Each number is 200 + 40 x the weight over its row's rms, rounded and kept within 0 to 999. Layers, rows and columns count from 0. The size before them is the row's rms in percent of the matrix's.

# k: layer 9 attention key, 512x512, rms 0.109, rows 271-295, columns 64-127
# q: layer 9 attention query, 512x512, rms 0.107, rows 272-295, columns 64-127
k271,080,226,256,193,214,142,162,180,165,252,200,176,108,204,230,124,199,225,239,148,159,200,254,176,132,198,200,134,147,241,180,194,195,257,176,255,169,239,285,240,206,216,177,254,203,117,160,196,179,195,92,260,185,258,140,209,177,219,218,158,191,263,170,216,220
q272,075,204,275,213,219,228,206,224,268,182,193,255,228,169,265,202,185,204,168,133,195,204,214,267,129,172,181,138,154,146,182,178,167,191,201,225,247,154,201,196,206,130,151,185,219,209,236,161,196,156,185,174,327,185,230,178,191,227,176,195,302,182,245,242,180
k272,086,249,133,205,169,186,165,183,241,283,185,247,122,211,210,202,122,239,162,275,146,237,280,192,287,222,226,219,252,162,213,210,185,216,237,252,166,207,244,231,220,165,197,191,139,181,237,234,144,273,152,199,160,250,196,126,224,181,164,231,175,195,206,225,220
q273,067,180,229,217,172,182,207,154,146,159,170,207,225,224,198,268,201,225,268,191,133,216,149,150,185,283,247,249,194,190,162,162,219,215,209,201,208,277,210,233,201,185,165,127,225,185,180,237,170,231,176,173,153,177,235,154,200,140,177,180,66,118,220,211,189
k273,069,249,155,245,227,217,192,195,217,215,243,220,174,242,182,148,217,203,166,206,180,169,246,203,156,159,204,200,240,172,218,254,196,216,244,106,242,233,191,197,224,248,208,181,185,181,278,163,234,195,227,168,218,194,161,195,269,243,240,142,261,198,179,183,201
q274,078,196,232,184,220,188,199,175,241,153,213,210,223,215,225,241,180,256,182,167,181,249,233,266,121,184,183,159,208,155,217,127,195,182,195,263,167,181,266,194,165,200,212,151,164,208,266,202,198,151,158,228,221,209,202,248,113,209,211,165,281,187,161,178,204
k274,082,158,226,157,215,173,227,165,140,129,198,236,164,147,165,194,203,266,192,232,184,193,170,224,246,192,178,136,193,187,160,241,237,262,161,186,246,216,207,163,254,211,119,228,163,188,283,248,215,201,199,228,182,202,206,226,267,180,198,246,162,172,126,195,194
q275,078,223,179,256,249,236,206,178,196,205,164,203,210,187,207,196,239,240,190,187,201,115,153,162,209,268,245,241,227,175,204,194,236,168,189,153,186,250,246,223,234,173,225,148,250,217,141,124,189,170,188,174,215,257,224,201,247,201,185,182,100,167,227,236,206
k275,067,227,223,212,134,191,135,232,179,216,193,229,238,240,174,249,187,189,231,216,138,250,233,198,234,190,221,210,219,196,203,195,248,247,257,212,239,214,228,187,192,270,180,166,191,176,269,266,188,176,175,188,161,246,138,168,175,210,182,194,218,146,239,172,246
q276,066,103,181,126,217,193,203,233,198,203,128,125,207,64,166,187,168,166,214,185,190,253,182,183,194,169,176,297,178,236,192,236,213,162,272,217,190,165,162,152,151,145,234,289,141,191,140,240,220,202,272,194,172,231,234,235,243,195,259,239,239,222,168,198,178
k276,055,274,211,238,239,259,262,168,203,205,198,244,173,204,227,200,207,137,190,272,227,110,297,131,179,198,159,161,234,212,233,155,181,178,260,181,153,173,198,210,160,204,140,173,178,204,188,164,226,284,187,218,203,155,185,226,205,231,182,226,206,220,243,169,220
q277,084,184,219,87,230,205,218,253,194,176,248,202,147,192,204,242,164,170,118,190,231,220,220,248,200,156,179,194,178,253,198,199,215,258,167,195,184,110,206,185,170,158,210,250,223,218,203,187,192,227,141,258,210,181,161,226,153,254,193,267,316,202,207,259,198
k277,092,232,169,201,192,184,198,219,197,169,192,142,240,170,162,216,212,140,230,194,218,243,239,156,101,297,195,205,158,219,194,202,212,189,161,266,190,111,174,182,146,201,193,200,111,141,163,234,223,174,197,118,206,203,269,254,198,167,185,174,167,195,160,207,122
q278,076,240,192,162,241,177,190,212,198,97,228,224,182,197,190,236,233,183,119,237,215,203,245,299,216,197,225,111,230,259,218,183,210,235,271,193,176,178,251,206,168,174,184,162,196,254,260,136,156,202,175,247,217,231,158,202,174,229,181,185,279,186,205,203,225
k278,073,192,249,258,148,195,192,218,164,188,202,205,221,150,237,163,159,121,126,191,246,169,256,165,194,222,294,199,206,157,240,206,207,135,88,165,206,168,172,123,234,194,105,186,203,185,206,186,242,214,166,173,202,189,260,230,196,147,237,200,152,193,203,209,183
q279,080,257,227,282,223,220,198,156,204,226,192,206,224,286,213,148,181,188,242,196,192,131,165,221,183,248,203,126,152,210,200,222,191,177,224,214,202,260,166,214,269,242,200,153,186,223,175,164,190,153,196,204,177,229,205,211,170,161,198,217,97,150,216,222,231
k279,049,152,173,138,171,202,114,191,171,218,189,204,210,171,215,185,222,217,211,154,182,231,183,201,199,244,257,201,211,246,236,225,191,202,196,136,262,207,241,210,251,186,217,176,209,226,264,226,164,167,226,127,219,228,155,214,167,183,205,170,151,243,183,149,200
q280,082,264,202,162,266,205,186,230,169,262,174,171,199,164,187,151,216,259,229,174,235,222,215,197,231,164,212,225,211,246,164,198,123,237,231,252,188,153,181,170,181,166,180,255,179,206,287,175,197,153,260,237,221,153,164,212,164,239,148,275,241,265,128,242,226
k280,078,202,215,248,173,179,202,184,150,183,172,134,168,258,270,195,174,132,230,223,189,193,203,149,207,204,248,149,187,158,262,205,190,178,212,170,174,249,176,211,188,261,251,198,232,242,239,238,233,210,219,235,230,174,225,191,218,129,210,193,179,253,238,267,192
q281,082,172,187,214,154,219,195,179,201,245,190,262,217,195,191,215,178,270,254,156,114,161,203,192,161,193,158,203,203,192,178,206,162,207,216,205,192,168,206,191,189,223,229,205,188,186,299,214,178,184,213,147,215,191,221,184,235,153,208,151,73,214,203,112,188
k281,068,185,212,241,189,190,112,196,139,187,205,125,193,298,219,271,199,162,221,224,173,176,109,187,220,299,202,225,192,194,185,179,240,167,189,213,209,289,172,201,186,223,151,166,189,181,195,205,200,202,181,160,201,216,181,234,168,211,251,191,241,255,207,203,175
q282,091,156,145,188,195,177,213,207,203,174,167,183,196,227,218,209,260,271,195,167,189,254,224,186,215,186,178,346,195,166,148,222,202,232,224,210,172,222,227,174,156,212,224,256,244,108,276,254,312,262,146,169,200,147,228,205,261,250,163,185,261,235,194,264,200
k282,074,173,293,187,227,198,346,209,256,216,209,179,196,180,165,211,234,208,207,225,202,187,211,223,182,171,120,158,192,238,195,198,216,234,190,260,247,210,191,197,194,203,153,212,144,203,149,228,225,218,205,178,199,167,189,234,181,195,243,259,163,144,189,164,202
q283,089,176,165,161,199,190,136,184,170,204,115,225,195,143,166,194,198,160,116,216,167,274,250,276,222,155,244,267,267,216,207,208,216,157,294,201,181,134,206,165,183,238,172,269,181,245,200,228,231,247,215,213,198,257,163,215,176,185,204,177,276,205,240,169,207
k283,068,201,247,189,207,207,219,230,159,188,263,190,214,209,200,185,162,186,180,202,240,240,292,173,197,226,176,212,176,190,175,216,220,161,191,221,165,177,173,223,210,195,153,105,166,175,217,191,173,197,124,207,134,176,214,244,120,242,181,208,235,202,160,281,145
q284,098,205,192,269,202,176,154,181,217,200,183,245,199,201,247,234,197,163,245,245,152,184,209,207,210,213,151,156,200,209,152,130,214,173,199,252,172,219,145,130,239,233,162,280,199,173,255,221,275,190,202,210,224,199,183,247,217,183,204,105,195,221,213,226,220
k284,087,218,193,142,201,166,145,191,232,173,236,221,223,150,191,155,182,260,216,193,209,200,331,219,181,201,203,100,219,170,174,195,181,183,239,186,164,242,213,195,173,197,198,197,271,234,232,192,203,188,169,165,160,181,167,162,184,221,231,174,125,237,259,142,172
q285,097,236,165,250,141,204,202,190,127,239,216,232,177,270,176,229,184,259,134,172,207,150,102,225,201,199,301,265,232,189,240,217,229,185,237,244,207,170,232,137,242,199,176,234,180,212,229,238,260,195,149,203,155,178,237,199,244,203,244,198,221,226,180,214,171
k285,083,188,214,272,227,190,145,233,228,215,176,229,199,195,221,179,231,196,200,205,243,200,160,155,265,174,282,214,178,244,162,169,191,149,187,274,194,224,237,203,260,200,263,150,224,206,241,161,172,189,248,205,233,170,191,196,237,188,154,184,259,221,183,221,212
q286,099,222,191,187,228,171,226,200,185,256,185,210,151,176,159,298,140,167,278,131,243,260,186,209,230,198,178,314,171,226,128,192,180,232,138,234,163,204,192,208,215,207,233,115,163,221,231,227,219,161,169,289,209,180,240,222,191,239,256,207,167,187,229,98,180
k286,092,199,162,78,180,181,140,187,216,179,178,160,230,276,203,184,238,254,195,194,158,208,224,211,162,234,234,227,185,196,232,206,260,155,215,119,198,204,186,247,185,246,167,228,197,212,279,235,159,237,206,173,206,213,229,240,186,220,208,156,162,190,238,106,206
q287,101,158,192,274,191,214,253,179,216,151,193,235,269,101,232,174,141,221,236,226,207,208,126,219,197,135,233,288,202,228,180,162,242,206,211,269,211,159,253,182,243,193,192,192,185,183,155,226,138,185,228,189,210,224,223,154,229,188,228,183,192,154,153,199,210
k287,100,147,229,201,200,189,271,191,271,200,142,187,132,173,154,207,209,236,203,167,167,218,120,220,177,216,205,378,223,211,300,210,206,197,144,262,197,162,186,185,177,152,161,243,197,163,75,171,204,212,130,223,210,196,210,212,186,204,226,232,214,242,244,105,210
q288,101,148,171,144,165,184,108,218,154,203,163,162,193,233,180,244,162,247,211,190,221,258,135,191,198,149,141,168,180,271,214,194,183,213,283,303,223,125,157,215,221,239,265,129,217,184,170,178,188,175,279,179,185,237,173,160,193,178,244,211,178,155,172,162,151
k288,107,83,174,122,204,175,11,188,177,211,249,247,193,257,173,207,203,159,178,219,236,224,141,167,219,173,123,143,232,222,247,202,195,214,196,312,172,137,221,216,185,196,221,186,182,223,167,206,139,181,122,215,200,194,231,208,180,240,183,203,161,217,163,195,268
q289,103,153,213,244,180,120,259,186,165,170,220,157,194,181,267,164,132,205,161,228,209,217,291,226,194,214,203,184,285,201,185,162,174,251,266,252,201,269,245,228,185,165,181,210,186,243,197,236,201,248,66,199,208,228,175,181,202,196,237,270,253,180,204,226,197
k289,113,156,173,286,225,221,326,260,120,190,180,214,217,116,222,278,246,188,205,207,200,200,363,192,173,238,255,153,195,247,202,217,178,150,184,295,178,306,159,194,189,197,155,184,163,157,163,185,258,224,167,206,174,165,254,225,208,191,183,217,159,220,194,263,166
q290,098,181,189,171,178,176,148,205,154,180,160,221,162,233,169,229,185,228,297,254,198,238,291,222,157,327,280,86,224,222,197,231,178,235,201,129,200,237,221,245,167,189,222,214,208,270,126,244,230,176,161,212,151,168,174,247,234,206,190,131,187,269,207,205,202
k290,113,168,225,182,216,194,147,231,101,216,210,238,210,280,195,157,228,207,204,153,189,210,344,176,213,190,261,61,175,185,174,173,186,165,204,45,161,239,208,206,222,221,185,170,221,217,70,174,193,173,147,192,169,226,203,166,230,156,203,256,191,170,177,209,165
q291,097,229,201,215,176,213,179,241,179,176,177,149,184,221,280,146,203,111,146,219,221,260,204,176,142,185,259,173,196,132,201,137,134,216,164,278,163,269,186,164,184,285,187,193,245,157,144,244,206,163,233,181,245,151,173,199,189,237,176,196,201,208,267,236,186
k291,109,244,184,249,215,201,194,137,178,169,215,180,260,213,245,215,165,181,186,183,187,219,194,208,202,142,231,185,236,225,149,195,192,205,191,336,246,291,210,149,190,216,222,174,219,258,246,188,186,207,198,208,187,222,237,197,183,191,220,179,153,193,256,239,195
q292,098,85,184,83,152,129,199,204,159,204,185,186,153,163,187,231,149,142,196,262,153,186,174,184,221,138,115,185,199,162,218,157,223,192,195,226,216,159,152,163,181,250,236,245,231,184,231,173,208,196,226,189,210,258,178,130,128,196,195,188,170,176,208,187,186
k292,107,82,145,0,222,204,233,239,126,243,209,175,264,111,245,190,258,222,229,173,216,253,158,164,229,222,123,163,194,189,191,175,196,148,185,234,240,145,226,212,172,174,186,201,188,223,174,204,180,188,120,256,188,216,197,255,238,218,219,212,169,232,189,122,225
q293,103,180,188,294,171,182,183,230,121,180,177,235,215,164,151,165,204,196,278,199,261,138,265,263,181,235,200,297,164,200,216,228,183,285,309,253,248,163,188,225,176,240,166,186,179,253,210,147,204,175,228,182,213,216,188,230,193,209,216,154,151,193,165,234,196
k293,103,194,174,307,226,191,174,166,149,193,191,204,119,151,176,201,203,246,210,151,226,186,278,239,181,220,182,378,188,198,163,133,201,167,238,234,218,183,212,223,213,219,233,200,218,199,183,193,187,195,209,239,197,209,203,155,195,193,161,225,219,192,67,196,248
q294,098,167,213,224,176,175,203,179,250,217,184,221,209,195,215,220,274,221,168,155,281,219,301,192,179,170,126,269,273,137,109,184,219,188,250,177,230,209,189,254,167,260,182,208,194,189,184,175,189,169,134,169,183,187,194,239,221,204,133,165,219,193,238,75,215
k294,115,167,196,233,214,182,226,239,175,185,215,230,195,159,198,177,174,180,210,212,199,203,324,191,193,172,223,327,184,217,212,191,232,164,230,184,166,194,215,175,224,159,205,191,210,218,179,186,179,140,231,205,249,155,234,192,169,210,260,217,227,184,225,94,180
q295,100,174,106,219,197,186,135,201,189,178,163,237,216,251,265,155,172,130,98,177,233,250,220,232,195,154,260,171,196,280,122,191,168,124,180,158,195,227,183,190,217,244,237,246,157,184,252,232,282,179,115,187,175,225,163,274,210,149,145,137,158,250,212,147,207
k295,114,139,205,140,218,205,65,227,219,171,189,249,213,244,150,223,251,188,208,195,222,221,203,214,183,213,277,121,200,250,239,195,237,222,168,101,204,239,203,189,204,205,156,174,138,179,220,181,222,180,161,171,210,226,178,209,220,212,244,284,170,166,228,171,187